python train.py --n_layer=16 --d_model=192 --n_head=3 --n_kv_head=1 --head_dim=32 --d_mlp=768 --vocab_size=8192 --activation="swiglu" --norm="rmsnorm" --norm_place="pre" --norm_eps=1e-05 --positions="learned" --qk_norm=true --attn_scale=0.177 --bias="none" --tie_embeddings=false --parallel_block=false --init="uniform" --init_std_qkv=0.0347 --init_std_o=0.0 --init_std_up=0.0347 --init_std_down=0.0 --optimizer="cautious_adamw" --lr=0.0024 --beta1=0.9 --beta2=0.95 --weight_decay=0.14 --lr_head=0.0124 --grad_clip=2.0 --warmup_steps=498 --schedule="cos" --final_lr_fraction=0.1 --batch_tokens=131072 --seq_len=2048 --doc_mask=true --train_tokens=581200000 --steps=4435 --dataset="wikipedia_en"
Each number is 128 + 24 x the weight over its row's rms, rounded and kept within 0 to 255. Layers, rows and columns count from 0. Numbers have three digits each. The size before them is the row's rms in percent of the matrix's.

# down: layer 7 MLP down (transposed), 768x192, rms 0.0672, rows 4-14, columns 0-191
# gate: layer 7 MLP gate, 768x192, rms 0.0667, rows 5-15, columns 0-191
# up: layer 7 MLP up, 768x192, rms 0.0635, rows 5-15, columns 0-191
down4 090:167141116088090123131098132144093124176149118150141134159150132112099108127113134123135078086134108112135159099126095147116173155118105093112124122172142119129123144135118147156127114109124107090152129141157141116111165111136127142103130134054098145142146140157135128121109102139110116129133111121144152134109161148108162141092148187198171135135099157150110119069153114141187182129126113139158120146158068128135123108146148148146097068114147147126132133134128110107119141167134139118108163140131132123179128122148102139120134121151165137134105162152154152146105097124163158143
gate5 113:129169127103142111138107143159121133157115098103134130089121063134105156126132129128125099123135099125114093076113152143111141086083103125129121111149146112092081120127124142157151117134152118107146137112162169158105145099131120131107141114113122112161152126109135117147155119131148162133095098111095157165157133102149141124102121148084171149120154084132099187114157148152123084120180127123115163164095188106147124099168138152189119143099137113113110134067137152126110131179102143101139112106106133117113144106135108122073118127122126129109098123130153125155092147118113146142
up5 115:139091122143113114136133101142126110110111131097117142138156179123131092086190109114154100112111172119118144172195152179120078073145163138158098140103127160127165149122140122094103111100154137142143142129123153109096104134121094178121122126113095126067130115114126115100158103127091139133148117158124126162144132145146162131092119152130124152162138120117114092146152097108133188137132129114152094094123137134116165121134143108117144148134110091138142115137081136116121090118125196136104109146123119130168116147137144162157114101129137119129114125134131086121129080125124090167
down5 116:144139104169126136110137090095111126078143142154158148125139130136116174124130122148154154095145149163124091172108114084051148144115124096120135118138124158096127145131122143136153123154106119168124128136127166142111150131129128135095134101163105127139115133132144073020154141139168127138123140157136141147139120149189126115145151100135123089113170131101128106115120106093136118126146162155159153139121105105132130130134081135106148115124109152130134088160165127116118147107158102085095105101108143123127157138092147112098131166100114139127078092126099121116141130099139121116
gate6 107:153142175145131092129117093137150123174140171104165136147155146139107121173186120158096126144099146146089115086105132118149144134163139127119117143134086140133101136114142143140108147120118111096120127137150119141184102150157131118134189125129171127146114110152152105154134077164109133127138148173126096164120106142091087135145133129112149126099147177130117100125145113135162158142153140113124102164170114152149176149181098155100081113143107104124089148125117114117101097153178115167133115142120137093122131109105109106111156104124131157154136098111106111097099109131123093115
up6 110:153100128102160140155123088139172145138172134181114112160158081112118146192123129142164126142124146130131096115126179112144098154145137151083153123140125096134126090154178134128100162147093130131109103097096141124121095154142123119134108110125126133154116141152131145106117170151134137097192096161133143159137109142110124142159136092124138108084148111114156143133123138104143111149136142138117110074175153111114124128150178131168156133153096138122148134159190114131095129088145146174107117134140130124094104148127151137098157142137077122121113149126130116150169126118140165101
down6 110:161108147131153095095112111144099113102138125125124119133134093125083116166101123131110095131138121114173129107194121149104154108084129144101143129180140137162112113158141095124117105127093157156102142149142083134158090125132136103171102130102163150179123142123127110117160124125167141115167134147116102121080162140148102106146138094176114129124117132155148171145150166128123124120137117144138121061189151116120117115148149107104097139125187134115144140121151148108109113101136128139082173121110144134144133147143129091110110159110081139139123129138107181142155108111144112090
gate7 095:156110160116157148154063144107165124119156169126130138159113097082163100122137125155086144128136130107128123097124126139123114086126145146101141122112105103167139111114157167145093180123155126127117139120097138116115125123136122108131116113138146066113142122142131150139105110129177146097158107145115170165172138125147163138122092101135118114125120181145130125088152138111083144124159136126132117165100091102129130108127162116093110121122114064096111147154110131157115125102114122170077116121159152105151135085134154120135137093049159134131105148100118120134132118130162153145
up7 099:130132110092123157124123127112160152138143098112101141132114186120091107091136141118171130128143146101096145121109138081140157133145148140146121115131165093134119134164147184075127115130122151150133099097117130112146117149138119119127106118149111171185123133132126162126111115108159109144125118132082134098132105194098137142110123150174094094107157111146068187123133092106143104146128128141135092120144099121130109132090143118168117113122149109113131125128097141129140119111142115189103100095123109094135108090116138117141166056110129109120157103156122115177124119146121178143
down7 107:157115097163150121136147122118139132151075103144119146151118150128134162071139131134147099134094141104198117165131134161092095128125145126099142128089099203113102148169111103128117145132058144131119136116120145137163115159124126097116128138175109107134185135134111103149124123122204095114121121112127112159097133134105139149146145116144110154135142142107160076103147142109113094153147120125130125123143127168123131139153100137161132141117105121135139150114147151112120133083164120110142147130120156122093082134120116105119151178171169130134109172129101152101155124146101112148
gate8 098:158163131118111116095177155112153128123107125103135163149159084117114095134070149110143142162092094120130106118077170141109118150135105073097139116128108091155117133134124103158121125144135180104108143140132138098140138147133133112147123171122142150179106143144145099157164121121117148163135119114131173136147169106118116148107118123107131106077140168107150094129151188110079120135183147102143086111164127146144100135145140123102109166121142127134147137098106135144107109144121124172154134106128123122099119082082116148079122105112147131138103145144122159133084154111123119106
up8 099:134093180123100121083144142103127141101095088130119120145125112148164108099128138067109071134138122113184122131123161090138129117105083117149148131190113139109150154104120151146140129110106146138119141104114131100105122134122153125128167129128158159120110135144177106159145140148178152095167127098112153141153150156112149132121163131130138098142163135145125123122167102158148130136150103112118120118100095106130149089102155162103169134120083127112095147143117141115149137102099138157095145121169099140144116133119092144177147121103126128143093141151077132119106135144158092191
down8 102:126136178127131124132114128103146116164170111129138103090133116128171131139169117142159091079124145160142097144156131115147112114142119148158114117145107138131107092130132100129158121101142138143102132121141127149099189130141116140091117078154170117119095117148161130085118117133133152134123145161113109103199123099112151112137088124126094153132119154093127141145099091104130150125145132145147128139118105109141116116158136126124084133141150107106120159180132147137130153075129083150136070089126135100166163094101187165100149123126125105141098142115091116140096136152119066121
gate9 108:139126178106147094123086152152126109113126102150131129098117120120099120127155109105117153104145179089115130157163115123121090165158111153148118164142133153126168183162148098105115105115146127133158128130123120102154114111136121166151172145174122110159146120092140163150115121114158151172114125149159096135134135129118136168143147183133139123119190117090141122093076152110167109138139112151127159108124143107110138170100123160123140097113142094084117108138160186165170107122105118138121126115140120140136122147141138092087094126128104139127155169131127151117172095126106118095
up9 103:119115107157097075157097158124127133167110143100116122110148102147089126143137128124109150151148114139117065138069108135159142145120125136057120137132140177093139132171169117099142138100152184110121147105089155090123139121144122156147108172136111131109115138128114133145106137102130165127104148136113153100184162150107148155133126124138112124111169108126089118114125159145129140106113097135136149111153139152130143159116109145118167103151083154111130129147132115120157106094141112122144161095113086123145112155160153152094105108112130132135106165133091121148114095134098088194
down9 108:137132110122106146123109133154089116089114113168139128095135135120131100132100120111160102089138145134152150121144091102103126145134160076122136128146128092199116120137145123145133167151128106112157120115109116134125157103144137150109123128103109063112115136131118109115132114126153141123142113039129140108099169124116097145156123132076122125151135139145132191130114091155134138131136115109162147160121075132133139092147121138094121147134113079118121156132090113122055144138127141101115140177125116133108157082120074146129135147146114123113134106126185131131079189134134130116
gate10 099:163147107200120136147127109134136108113113142125103093099118099128109134156115124148125144127122110152197115109112131099126112117083124124142112145096095166126141140129121131130128136126140107126139138104084158165116117143157098153142113147110106153152138126139129110150100135133128077125132168133132105121114151092132152118113109124104166189121110133113137098160125118109123091142113176128152150144098118088126119140170089147140126178112132142185171156160136113137138102097161102164163129153155134131161105095112164060142133090084156123114118121077104088100127127139106122166
up10 085:093101182117138117123130123131100146120129160119135150176140129159136121130137138150113147153201116106104135162108137130116123124134123138110124121189165098136160102165132105164117158170151160151171126110126108156136099101116146121084113114114129146142153139114143162105111200112179124113094124132145121122146172111116108122170166096131118066113148114120130115103155116139062118138126121130136103111181130132133153145066164125120119121165157114105125143063123127168119124121144109119119103144102150150129139141142115141147110147154068150123103131127159134136126123107121129103
down10 089:100125141182117152152136137117147123157129122100144191104134132129131123150128114188120106156169130162181146109114136132177159139114159141117132120090164163129128130151103148113164125114124154129109123139128231157118110123129130084153083141101107089097113149124127146133133152123100158124156136117094140118166120077179123119145121137103135167095112133146118137114158155137135129129153134117132126118146095157129102114147065101131132172116140126132134151132091096142138106106084144117127107153157092148112136104098148153131138109092122126132119094143131097144121091127108149174
gate11 106:140171108124097129118113134163084135127132152103124148144179122137146107156157118138117135136092068138153141113117123173096126122125122128132128146130135109154171075134124106091108133172140145100169139087149140151129107131107108138124111090123109142110124124116136146121134132165144107140119113112130163129128113122203091135153113175132143099118158170112155104130174115136076153127098144109169151151120147109127101133101138117183158113104102092108106122103127131171108107151162121124167124167089135139091136165112154097129116085121148116128089103114131105085100088108136094148
up11 106:116180107116105143106114144126106119074179145141127182097157129148163155159136127126094122145101118142130140119187112159074100158109142122096135136151109085126148137130148134121124096137068170116150141132106111108137119133121094155142087087128123116112156128115107128086152104144112141104125123059155174076087176119150105139110146163137115087102147139102147124108163137137175149132089134130126154126105156085119096123121131109169105131107100101104110109116163131138112090127135102127123123156100117133099087125124128108142119116130109125139111146128124102168156154098121131126
down11 110:119085075155097137137139102119151132061118122131125157137140127120114150157115131096123107107139148098095142119120125087167106160135158109118125137210138135126069164099107130131090101102143109115109128130157173123139108133122141153144186144095175093077148137124098108160144126123122095167117135121151136105111106112113084136079122104105140129113151089136129103130130104136143100134133103160118117130131127098126121149109131156161118125149102124114117136126197145106113144160185145097137161132121164146121152140114103151108115171153125129136113161096137131150148151126136101088
gate12 099:125161097074103107130108100160109092213149147130131102109126132126113116129155116119140126117145155113139130091181111119107149147153158131163138141146127094150087114094111136142085115096103116164110137158104152105103167136117123138154151129120145132127138107117115122080089115122148173114154120125104135100155116091124161154139148121142116148128130128129127122147106170134122102086145134138140126155126134137133107141128143154143090123134119125101143146116110135078092077126114111133112134123146152120155098078147147097098139189119163108126123091121206130169176134107122157081
up12 098:145109109126118148151148103084160141137152114103108132087139127119095136192132144144117098133140112135107079117104154109148134092119182136079118121087116113162122133167133128154109138111117162093119145141111153132134158137126101072120114115118097161121123156147132139118149136139077139109090136114132095162128137155135109126102071128153132116103093135132139133146095126093153138142154204138122120099109168169117132105096156118126133135155131153137113105130122148098090092127168102159128104083160086108082132128122114076116123097107147131131136147117099101137156129134107093171
down12 104:122174143103151090136138118168099123137140079141124121135127111127098091097127127107143107111144134072161120128106168133066145148143128081130112140158148141158122106099097110135115124220115107133156125134161093119115156131137141141142098176131108130107116132129141138097140105124162074116113132145123154139124134179109113135096176126147115167147106120112108121130095152120124094149117130149179121152135131095122150164147164111092131142122122132136127143108115093099164114144078122131143095119084161106157104084156090093121136145132119107146112141133097178109153127109137109119
gate13 102:106101120136131148140103164115115130068141121108090147117113150150127112134115108161114114114072134169129166146117116130136110178136118196084137124123134115171155091124107160142152132153135128147132133150145118102128139156149116148088158111174138159123140130151099096103170135124123089149100140171111133145124124106109138113109146143126123169183126149121090093124151073131126135129135122137141118142120150130122113128110134139153109135091126180165141141144067114141123158140188132136143141182096147135157127160124096138159137093157147101141162111118079109103096088154125149142
up13 103:182129124154095155117152099125125104127094149105137149097119108107080098126164132104134115133137126111127107110115151179180122116099151117132121135102131135083129113146142130110112136113118128102091114113140141112150159139144121099135152146159105125086157119138114138112153147120176180168167119124162126148098143121142109123065120147086044124157109112115105120148134130133132130115093148115063110089067128122120124146131113133145145145105085104140128148140131087132138151117158078171176161118152150131134099153157115107140100088148114125131146135145128118165088124130133116122
down13 105:144092155094118159113109099189115133131159138121120113168127103116096143118122131129139146095098129062129166137115138128076149096098170133134134126125117106131117110108120145143137101138181102120120107140119219164126098130109130126150155079126117106100106166134124119130119175144129160158126118088120093153121109149138117131124115173133100124168122113150100148153165130139137159138126094134150123157119154130134144107138110123150119077102122157110158081095152133124120107167114089163095137054150179125145152119154122139095127127139166128126127137116107128106099122116137120110
gate14 101:128131155108105117171193128111131135183116142122093106110118113125127151127161131112171116135135117153158070131144116119105100069106136096131155116142173114142141135095114148115131109140122109132116142139117133128097168100115119138127082107114113144099094121096139096101102120154093102126180160148138161123131149123173111129164125125129180121124110133126139175161151131115137108131161102127082113101124154134101131140150098135132112104096114110047099129133110149148135162084135166093158171131111132100087098093098120119134151149120130124145127102148146127130157128106073126148
up14 103:094116130120092129106105153126113129123192138138142195124111119177121166065129134089129124134107152131132144119153117082086162095127108145110149107114136127148142130125110144127149123147133088116145143113172132157128110115114118110129117125128140123148136127126129136089103078113129089128120134116114096155119188118126093100092112140100130120112128179119148107147172081129147132104144125139143106129085122113108120108198093112115082151058137123103097136101109144163115136117160102161112123134127098107119167077132110133061131123132146139117141098133126152130140146098114100144
down14 104:099082133126145172114128095150127130138143103102116094100103122123137133141120142147157165168146108111150118104132117134076105092140134092096129127164140127134131104120130109144105134169118105114131121149115142182130140114117127113133158083125136170084125123123096145040137072110095129133165142138120125094110130124178107124132125144150106111122121144132114091169103101148156103137145091128101110165107101106129104148132085141142139124097141155101102180156143147131136120113108140138134141116153105054117139119097063130137122122084142118136108119123120144082169160091139135114
gate15 092:089119116114113101112107123165114102110131108026125101111143100148115102125079089113093073128138160122129135155154141116083128140096139050114133135148115105106171147138191121150091125143097116126160121155179156153117113128138100153106111135109163153118112109123130136099153116134139113126137130138116152127130111138114145101124104091119135144160114171111113163147126093159158168139145125136154115128152116122125150146122124114185117145112131116176101154070140132195158130098118130135151124112123136134114123149130134148137118158157115134111100123112164116145132091128135141144
up15 102:124126144113140122154112117174128098075115145114128071138112093163102091134135102146140089102153104149128156148144130102137090149058080131118136153124161085151118144155153103129087112092136157105119118110130146092131129097106094143161142147108128123103138135092137158139111128126092143157121147122159158097128143143114159129101112136071139138120076162145118146127129100136161153141124088123126121098147098161101147126146143092130121111105105101126141112163118154154167166086118153074089122140119128150170139114124160122120113152127137104127118164122205127140132102135122117139